{"n_layer": 15, "d_model": 96, "n_head": 2, "n_kv_head": 1, "head_dim": 32, "d_mlp": 384, "vocab_size": 16384, "activation": "gelu", "norm": "rmsnorm", "norm_place": "pre", "norm_eps": 1e-05, "positions": "rope", "rope_base": 100000.0, "rope_fraction": 0.5, "qk_norm": false, "attn_scale": 0.177, "bias": "qkv", "tie_embeddings": false, "parallel_block": false, "init": "uniform", "init_std_qkv": 0.0375, "init_std_o": 0.0, "init_std_up": 0.0375, "init_std_down": 0.0, "optimizer": "soap_variant", "lr": 0.00635, "lr_mult_up": 0.777, "beta1": 0.95, "beta2": 0.99, "lr_head": 0.0155, "grad_clip": 2.0, "warmup_steps": 200, "schedule": "wsd", "decay_fraction": 1.0, "decay_shape": "linear", "final_lr_fraction": 0.0, "batch_tokens": [8192, 16384, 24576], "seq_len": 128, "doc_mask": false, "train_tokens": 112000000, "steps": 6941, "dataset": "wikipedia_en"}
Each number is 500 + 40 x the weight over the matrix's rms, rounded and kept within 0 to 999. Layers, rows and columns count from 0. Numbers have three digits each.

# layer 4 MLP down (transposed), 384x96, rms 0.301, rows 32-97, columns 48-95
481460562503440447459547549464551465535457498526512519471513549522443540446479457517462481500484532469482508538390449474491536461413516559461526
507520487460493479457474464464464513498502497521478500440506460445435512496464481461485557545525452486415533473520570452490464488465516505518534
573554452516521547440487591521533550510495479496482505495497447399461508514517488504565524574441452553520506543547493483523558493567493444401482
528476486530510531408548527570524514571419513478514485489466508448606541597550497502481494457466552528455510503495515529514501490531479472506520
480489538472502536510441467450508476514435489513491452518568547525517529511458449513485519543470485495461510514440534556539471475560486496467565
520462499501514530533493560504492501509543480579564535515523560508492500499536631528417492483490509529499486488488531574585485532513474518531502
563613462486478546542491515459506552543532492532555435527513532444464508537560489557510475556485463544523517416456481488432486549517497472540517
489450509562453448504528393497444499504574511444467534466551547469431465489503486516497567478488512513501534550498544502541444518498589558507501
487536448504515575416483541391474489524514487499505437445509482483467523460458494477507433474436525564597467572397601451553512534557554409472427
568506470481490511548506509534495533494500503543455470426512446421494550538482426501532586539504522482422556586520507484478477557469424482482460
511493509438520408524482496599499575493491434536418454575528494546570441456549450478475551547529486465482476462466516502491537436538478527547502
570491511433470421497469503432510512506480504488520460567508467494548519493495479521499514557501472562500483478540541505453481489497498532403522
543458584580506524441536459503475493478424489529464477534558569621600479491525498507534504491500511518508499502458449502546494517497497525563527
541527558501479541508486450471489483460502456512511457528557572514427480497422527473522517504488470571585495491518400538557545421526497493467522
515470523504512543532519575565484512531526491586515476411527507434527488509520522509518546528485522458495488468551565440487539537479511473516516
448460518511512517518489552512539442556496487540530561484602594518452500585517560491491512506475499515438557467525404553470501526567447477470586
514462477552437485474481553518544505517611510503491491498484513434577512447468437532459467542565523435545533490563527397411473556506518594513479
476529421457499567430490567517562454553553507441563486537553416534432555515470461567545430490510454527483548460603510478466391538455481474457505
519477489482461460521501491449479545510512578466446509518473518456565475476503465505504540495485530536538485546540505454477447457473505524559528
572450467480486579461427579487538512465457520468508477579477482467558519523494592501507504508493468456505544459473521475508522565472489550537447
495484541490531474526500540558527461543464494443479576496473496468564496512505499552520539436514477470474481479445583408512470494550519579485529
535519475526487532548513582466471510425427483547472486502509472534440438540485446475478509565601448496505543559496501475481476391482636573517552
520544522528502484474517419526593509451467587507524459504521485490532405522545492463490487523528464485478536580598532521449548541470493557525495
536470585441495476463504496474500501525518560525465482481546500509567537512499515493519539584427457438503529428496527493545550556563540543457471
458527547507482545471455532525549548474556466523451552477495478529535548519443467444514517523504513459488554470492452516490499471455443491570406
487529470505510436483472514494536493534439519453524482478550530548464520489477543483510472438504500408501482460519477491562539504536571483500461
510458453596511471426551441486549431544481507574494558474451411546516525515427472532476456582531488512518558498464471431495490519528467511433591
499495511504511451521466491482468434443436528479404475509548554432430529479536547525494501473470584522499534473507513537508479558582498379499497
483459449498501482487547575484496523445434493471462552512566490456567502489475449494475496566386484422433570490440536545465530540489501534531516
524536485457561546440486566584479412455480448457495402475515492486472491506537497582437531531503513509490549437522515534524474509486498466446469
561432422469509412537454517448521497536463532479482462552475480514396531479514495476525494504539525470446477477505495493487509529527480553519566
509434546497441565559503548476527501449471476541427463547539530558419547529400562541491523466515520492538486522488525492472528521464483490440577
495481505519527386503469461509482533518521525513494547511501501500530445452475433505563501460488429523494518463463472508497501475491487454538529
526587535470488529490522500492517518523522464559476504523488524465519509539525529499461567502470387470479491500486473492442503487469525456516543
527503529454454483573496514469544497484494505490462479520516454488523474468478455547534476482469472480458465491512510525542573480514534544490492
486493495516519519540464493454510551541522459485484488482545490423340466500555547550480464514482511527524521430436499531460484443504541495518511
464504543588479544549481512510475510537569438479513494507519480448485408481442510490501492524529435453510445530474518488442538501568498463498479
559502514485563436568498535444478500352510504496566494522590532552474507457557526528486446463436550509442530509485498516505569541513505512539482
480551519487433480497576443431514445515438488460535546544461475485477456411460511492438543515565458452500455448522533536480449497481555551583538
455497502527544494436470425403502448574408494540552563503526585512405535428477538421480474523477587580554439555519491495526587526476535420444497
516479486505480529530479477519492527520465509463547486474476421501508492481588461500499479480554570488479532486479454530526567478534467436464518
507566531516572461559455473565464463445477504481516460509454466528500495503520435500567496612504485497511501525550476476418473530509526474555472
540488525513498551526482539558519536519493509573528493482475560561568519490543449442564502498430489503507473483511505514482539474475498512424480
525510526521498477511431498545486517542459453518515491469461499491559512456509556507474500491456575504490497501460549426536468504485534535500511
525531468464511592463544518495476514484429477482558467442617496513488523488513571547498536452505498510448487482501540481596465509509533543396480
505472490542509466558535471566556530534512488541463504499478487408500497559483529475441504494582459540430491529497481503468554455554496480533483
500492498512491424537593452487496551483518474515442454510431507474540462566554573496422556497415481478547471522514547546461514516540497424517544
454537395440539484468502489517542405579453448532436452541490517437561441548544537525480548501454539461481542549522482519478594508460472514362531
486489521454474496506567492531474513501532506455496529479418476503496507450509444448531544519465494469460494568461568500412460423503487468454521
521466458515523520471472549488519568438534524538439480485554453376440588530501472483518531464433572485525528548518495512501504569525512497525520
510497524528588442518539506461450492477468551475502470544505576505487453473494445541524521490471496538477582478527456447557544440487511455522490
553601449517542481516473449462559469446571493524521535443438444489442592551432577542494450448473433454503527452519510445547512470458489459499429
567484538501515535441436448444511514457541514540469482527508506495536489475520435476496583477529538542545487478484494455504493502484446416452465
454532529495527510536428467507462481541564504491440473435458533443428516555435474433595451526535468526448534563565463470499440404531519568488451
523519504430502516457596553467490553481454463507525490447487497535554511525488560521526510552492459486471549496606480458568466514507569438438509
523477503441471515509486552511480497535511554480476460507487492544459497456548477502603480441466549418487453529483553506495508503472557536543515
502542431521551473527481453536520515580479496489529531501522527491559455559539455478451539456467411529507504525490513494567458493476518498528515
490459534587491524472538383451438524505487478544481508525598487500450498526539499537472541546533527528550581555494456521470575446504460497530525
519483547487509476511475526449529490488542557482478548488511481557424466489500429482542470475483548467494475509499439469510539561497453454494583
452515528508507490542478444490474530556488458549569502504447561495514570509476533422525529499588565440551607533439442506487578446522516527465459
515514514532507550517409525467470463535487577481517582521502512542550584501573509543512519464540499457542493429498466430463502487470522496412447
448507555583518523407503488513478517495524533448591519478508486524383519539538525503566508436531505531579430466460465475471479445418498450471516
475485453507477565490516490561516473487484518538518458521504427536471471560515539501526515454471423482500434547490588523569478485545500518455549
550454507550501493493493471525459521522519498488473558562503465489550482498466526466494521537463510434472502525505495476551533540502494455495521
530564549555447487480460464530546551535523546551473470455482488507554453474516572524505461526497504514500507496430525520446509530448525462489493
430531499441510451456450500518481474506513432491415523539439523545549504556498529488513429547528477517470519457572520482501516526484390489454547
# layer 4 MLP up, 384x96, rms 0.238, rows 33-98, columns 48-95
456448512509533511495462512465487473475473523470534487498522451541467527514531510540430520497513502533433513437515479545544507519461507505465527
573505474474505472418501540435519524491519481477507480470493578472402438559502523488596433505487539493452483489487493509433528437540430476477443
472502440490467485617473510460489462432511526525478489508490515535473486409464539471492580548559499448468479499509495531503493507537481612434498
598462438460524551465495479524442442472454541454591505476532510482436509514507515481554494534510549436446465460583509475527465558489495420483459
448487460489501448424512502467539559487474547472494499517538515517472533476550488465508466470504552609533589445393540483464465509527549540525514
527519486531446502389540515435457559529483491438488532485543599536497498470518527412603551480539517528483452488516525500543488519456465505407502
427475488501529435522498457557498508589486557486484449529496510496466531536473519527431464439506512482469462495476547509553468496497460498463473
458576468501498544464515510513618550482520519527567396602477527471530548545452444534461452470520531513532515578452550521517580518444465542495488
446465517516552528472515447519467523520516478465497423573487545564427535528511538497526551589412494510474498529481508475489522517448610479503515
495514434467507461464482487517523453473506516610443497482555532466453489448460513512536471440576412587482496500562393524540453422401382533529518
529508427581500527499492461397541545490519540493479559487450528504489521445434496431469530455460552472552575541487546495506499490529491502580525
548436415494463498500417507494555482558477527503570490573465539462461441464503445439462501527527503498475520529574549440463504485487565452529466
528473485472522492482501434564503532480556517504483550466517515480527535470438560419525519516542507505525512524456460489504509549534546498486512
468568451479470446527539484472571524464533515502464470529559465508485566415429454549540540550544481469472518523485483489552473495506513524441504
475536525521558526414520466446614538601509484518518549474498588484453564553491555482433516479506523502573520489502472454555461515475468462487538
513544485564519528560527445496560455520515528492559515426455455459513528511512503530535475518544427622556473549509517508420467529480386529560456
468481490524509513425468498478534420541567432478556481536518543508432551470491576547546459558522489549453516501514569501481441511452472514483542
508496471483555500514440501544510460506540482497504478492479490528472515485508523520500510563426483497456507468440548549519489472520534556461493
431489489467546554464385475560495485539544486474475517536503513441489429470560512512469438537555525513473536499451509479426458497443508510513478
513560560511499528524417581553494482471484465558516404520498473560441508432489475497464552544480460494488497509529429514519478524483436488541487
471474467565498543441526516396470450547471441465491561543556477494472512516603499503498426462530475477572452496427462483537470464491565495489521
498523433587537441455568542415593551527515539466514537497401545501521488516581528530461411494452456543539501561512522526505478484556418487511495
515523477539500461476549536488462531514539423540503574593463481501511499483585463500486551588516471557512526622449472569504444529512471565460562
476487470522506482468488448483481521521471515576486550507589520494485543446485497544445508564474546530508543422443544489499507474487569490471445
479524489468498485515514477486500487496461480503509480501515483554469509537470492539495452457491542508562550528549484524553502556487514485514388
484461454560520468505550562483523475546482508452597539489471518562506566555540496500493446509578564504582489531489542421517500556518494490499570
457474512472528522453549490462467415571478473411474484540555512478450540497560495465461507527542486507443519523451493546548512408509461513532393
483502473456496546399568433501518559468454512461523542489462484545558581532463480471549537512507529514496456531497432544521511441443490521475451
524492493456517499483490518542494397447514432497565458485433478517477496491568406562450455544526470543539531409483424524472441426467526558562444
476504518486413410473469545476540464516516483530485470489473485543501483521544546423513469498521522508463543539515474497493505502475553494463520
511499494498519555438506491490517494463531537532512456496474456531497511521427457532525483555505482571476442483461491478514553470480496490539525
534558531486468472562416497479534507452502500471476448450468546477474575496508500479466539602527530489480520536479439528513492521510513534486488
449610537517481506521565466519484572421541504495504499450536544485478451511484519477483451502525523457492491471489512529482505561523492469520463
502497518482572473506517467550495523543554437551460466527458472556594560549550432477472541543471493538526529563484502443437413481525562487524516
480492529543444488491535548486516531512579557438532505513489434454522514494470545472552535463492514470528512455440478459510444518540504530415524
505491429550512548495574482509496510514467531547507479504448497489489530517453539488502534534560532518512434457493576547580472480521477484505449
406444455496513581563524491501471516497528480445540500552496525495433504480536602483535458483453548528515488509516549537514528500530481431573413
520465505528508515513583490483557554475474503476507480474512522521455524453517473526440485536600523515572512547536398600451470511536493525420437
526440429455505462542480384475543445512538426402514406516587546399471502498553537496508467506555536539544479488520389436533488523486366467585481
528386478482423396486543494468496525496532529490468498484515493488462473461491517491564509498533496471507545523471476474494429503476540604517425
514505498463424523449504486448480467545505550475529508520512502481486493493501485555510502547446488568488529446521508554554497570524479546456450
543538497525456413452480448505483496406593432480435509500498526494550488530516482522492497515550465483440562533528493463482443555454505521554512
494491514472478452552522445473503485495485514493498502489480538512498505478502524448537500510463476556505535539496552464462439513491477518503574
441538533491454525526438411539548426526549548571414501519455460505525528498565469474488508472548443454532500560522500559529583413460501577444487
453456504556482542554419432459495477510480488451524489546491497542493526412487502518518552516584492490472429535497470505506527490499525496537523
581538458454552560563556444493524549523499548450538421495471541495520516512411464471492469486529478551522495551550460522570420543458519428454546
470584545465487483430560506510538489505520478511473492493523612399454504509530506493551461426464483562484490471502527439528436519551484468526468
498563492505450445460532451553553491463507442442510465544577499447490457472470510525481517527478435524580549422502475457483516487454464503491526
498510511459430466491529439479491437532479504461502510484476559531588490474497500526531521566516435510478518515456512522506509451464519511491475
466467430523471512489464501516529530445459500468538423447507532513485522492448480558395501490489512471530548524503525464576462455563485433512520
481525469523475573485519517500542477501481570537550543541458498475501573459428548489465474501588511499531497524487533499482484477501490506467525
565538532576527479443520487513431480504518464530515492446465559553450450480480499550511506474515494487516440532436532458548447493502528418473462
459542442515476514565485494471545495553512423484536442508464547451576500451411500481441410410555515550457480558460492445476447502522506480511513
436500473569506466521555478483502544447438510448590532521456537493522509500542484549479403497553507491437489523511557584610515465483465462488434
462543491465505580481473484522545499462569557422522474504504481583513435474488457468541504432578505545496481486553518518510483509474490471496502
497455534469460602502525468452523452457513474496447513536498467523451486501498532517519513546503525514504554552521480469440535460533458478512486
532605457527453442462519477470558468517496527444483483447533414465502550458510590537520480545536582496529458543490489462505447518483421428544441
495518549506485477504452488511434503514455496519587410493485511504465494446500529439485466511456580499493444542467536543540393477545507482477510
495547519462480520491520468516540564529536524506529492468461483520514447548565401530529468512442527587491502467507521514489503551523557498505580
476456469508508504532467461467514510527464459444485452529435538495487459511610453564532474447542576533516436452504506488479558512518545530465526
472502514481513470497480535515417535505484578463534478516461532544451468498587507539504489435539488488539485538429549435541430509504501510527551
540511473514486545479551460511472462497560528510494494484467459496520514513559526508541529524488462545489417511487484529532496464467571474488521
529539435469533451578477514464537483494571492548494436485514539449501465478550507477501494492536506545472481517466572473458479502529466550505463
487505479570454498510500524520488433551545535478514526532447527593434494457521489483544483443487449501528467468438522474541467513507495521416492
569487446480513574600530514476538485559502535458476456550503517535479520419485430523472595475440496501499462524429553493488505386571578516479507
427505445397511536500493432546507510521509494424537442528507499449488554503427522545487463525466518501497520537500482501530549507399433473512571